Weights of a small transformer language model: 4 heads of 32, paired heads.
Each number is 128 + 32 x the weight over its row's rms, rounded and kept within 0 to 255. Layers, rows and columns count from 0. The size above them is the row's rms in percent of the matrix's.

# layer 2 MLP down (transposed), 512x128, rms 0.0283, rows 503-511, columns 64-127
size [ 96 101  91  99  89 103 102 104 114]
[[116 105 166  76 196 180  75 131 193 169 100 180 137 120 154 132  96 144 107 129 159 130 148 175 141 218  97 128 107 114 149 106 132 176 170 115 149 160 100 147  91 160 128 121 110 120 164 134 108 160 129 209 146 162  87 185 159 121 115 199 103  94 150 144]
 [ 63 131 131 119 147 104 119  82 126 174 108 105 139 100 143 178 143 121 163 137 113  65 124  59 173 159 184 147 136  62 113 158 110 118 105 171 142  97 105 154 103 148 133 164 149 114 136 162 128 135 127 149 133 110 148 167 126 143 115 181 123 162 145 121]
 [156 129 104 164 105 139 127 142 180 146 126  67 142 125 136 129 115 101 159  87 171 147 134  71  96 106  67 157 128 153 110  56 108 140 137  80 109 149 160 121  93 144 155 152 140 117 114 193  82 113 173 185 131 168  65 193 181 110  98 153 146  96 150 172]
 [145 162 151 106  81 134 100 148 107 141 139 118 112 145 128 121  96 138 133  90 128 173 136 110  91 177 171 110 120 122 207 104 106  67 144 196 134 120 101  55 114 183 105 141 146  77 115 138 116 117 152 167 195 116 107 127  95 162 195 113 132 148 113 161]
 [148 122 109 154 137 155 118 135 119  69 128  91 132  73 182 148 117 136 144  91 119 103 139  92 114 101 170  71 170 107 128 104 141 107 163 135 139  99 212  99  97 143 176 141  85  99 126 150 151 187 169 107 104 211 152  72 150  99 127 132  86 131 117 139]
 [150 197 100 100  81 121 148  84  94 154 124 130  88 146 129 150 164  82  89 138 153 126  75 202 105 119 194 134  98 164 109  98 125 126 110 147  99 115 152 142 110  89 132 115 132 112 179 114  80 141 120 157  86 175 125 106  73 171  99 132  95 142  64 145]
 [138 146 130 157 166 140 155 100 136 128 165 102 131  61 147 100 115 142 117  78 135 116 152 158 122 176 112 135 137 137 123 141 121 115 177 105 155 153 110 179  89 193 105 126 153 121 112 122  94 171 162  99 110 147  80 173  99 134 143 164  94  66 120 166]
 [102 151 105  93 115 159  69 135 144  84 140 184 193 141  80  71  67 118 134  94 140 142 145 154  87 119 171 129 116 107 113  84 102 110 133 116 139 130 119 140 145 174  95 138  99 135 102 131  89 108 144  60 129 165 100 135 153 212 100  53  93 112 128 145]
 [ 75 155  91 158  94 134 111 192 133 118 197 133 121 149 133 121 115 133 170 111 138 158 148 105  98 130 181 120 105 133  78 133 128 104 142 137 105 127 157 160 187 152  71  88 101  93  91 119 144 158 156 128 120  62 109 126 145 206 110 149 127 120 125 160]]
# layer 2 MLP up, 512x128, rms 0.12, rows 504-511, columns 64-127
size [ 93  89  86  91 105 103 100 107]
[[ 84 142 131 123 120  61 213  82 136 139 167 107 127 111 132 109 212 159 136 144  58 100 154  98 117 125 101 121 100 139 146 167 111 125  96  89 131 149 121 153 114 108 169 112 165 152 120 112 158 142 110 122 105 154 108 210 114 119 142 106 135 105 113 145]
 [161 111 113 125 124 118  97 114 170 191  59  94 137 155 104 133 105 126 182 165 104 143 140  62  82 118  91 156  84 152  75  82 150 142 120 121  94 133  91 193  92  78 170 111 192  72 100 173 131  88 106 106 119 209  92 121 142 173 104 107  82 152  87 147]
 [124 160 203 129 133 102 123  81 125 103  88  92 136 160  83 105 129 126 126 129  77 105 148 124 121  94 125  47 133 181 104 135 178  64 171 135 114 103 118 106 102 106  91 131 132 153 167  85 143 148 193 135 142 122 152 146 134 125 131 152 121 152  94 159]
 [130  57  92 147 186 166 178  77 143  84 143  85 128 162 182 163  82 139 157 173 142 148 118 144 112 181 150 125 102 151  93 108 130 100 120 104 201 109 185 134  91 117 151 152  78 161  95 149 134 178 161 132 119 145 168  79 118 160 150 117 131 150  82 145]
 [114  66 142 185 154  85 116  95 120 131  80  74 141  96 118 105 120 163 136  77  78 111 194  91 142 156  73 162 149  97 138 122 118 167 120 165 126 115  93  65  91 170  93 153 145 141  80 155 145 162 122 104 129 106 127 160 165 136 169 145 150  47 140 139]
 [104 130 177 199 147  84 137  58  72  78  82 110  80 161 146 116  80 117 188 132 121 124 187 146 112  86 104 113 107  85 134 130 103 129 125 147 142 129 131  86  97 144 124 138 110 113 106  98  97 109 121 116 174 113 109 122 128 136 120  99 163  62  73 148]
 [190 178 139 146 146 110 192  78 104 149 112 100 138  91 116 179 141 137 101 144 141 112 119 129 185  66  82 141 145 175 167 131 167 121  78 131 173 128  98 151 100 105 103 121 167  75 142  89 136 131  86 141 107 128 173 154 106 186 185 116  93 153 130 109]
 [187 114 120 154  73 121  94 113 137 128 124 121 145 122 110 173 113 159  79 132  88 141  96 184 214 106 128 121  99 127 109 203 124 103 136 166 135  74  73 119 171 179 129 147 104  93 104  46 168 176 148 156 122  99 135  99 119 145  99 147 153 106 106  78]]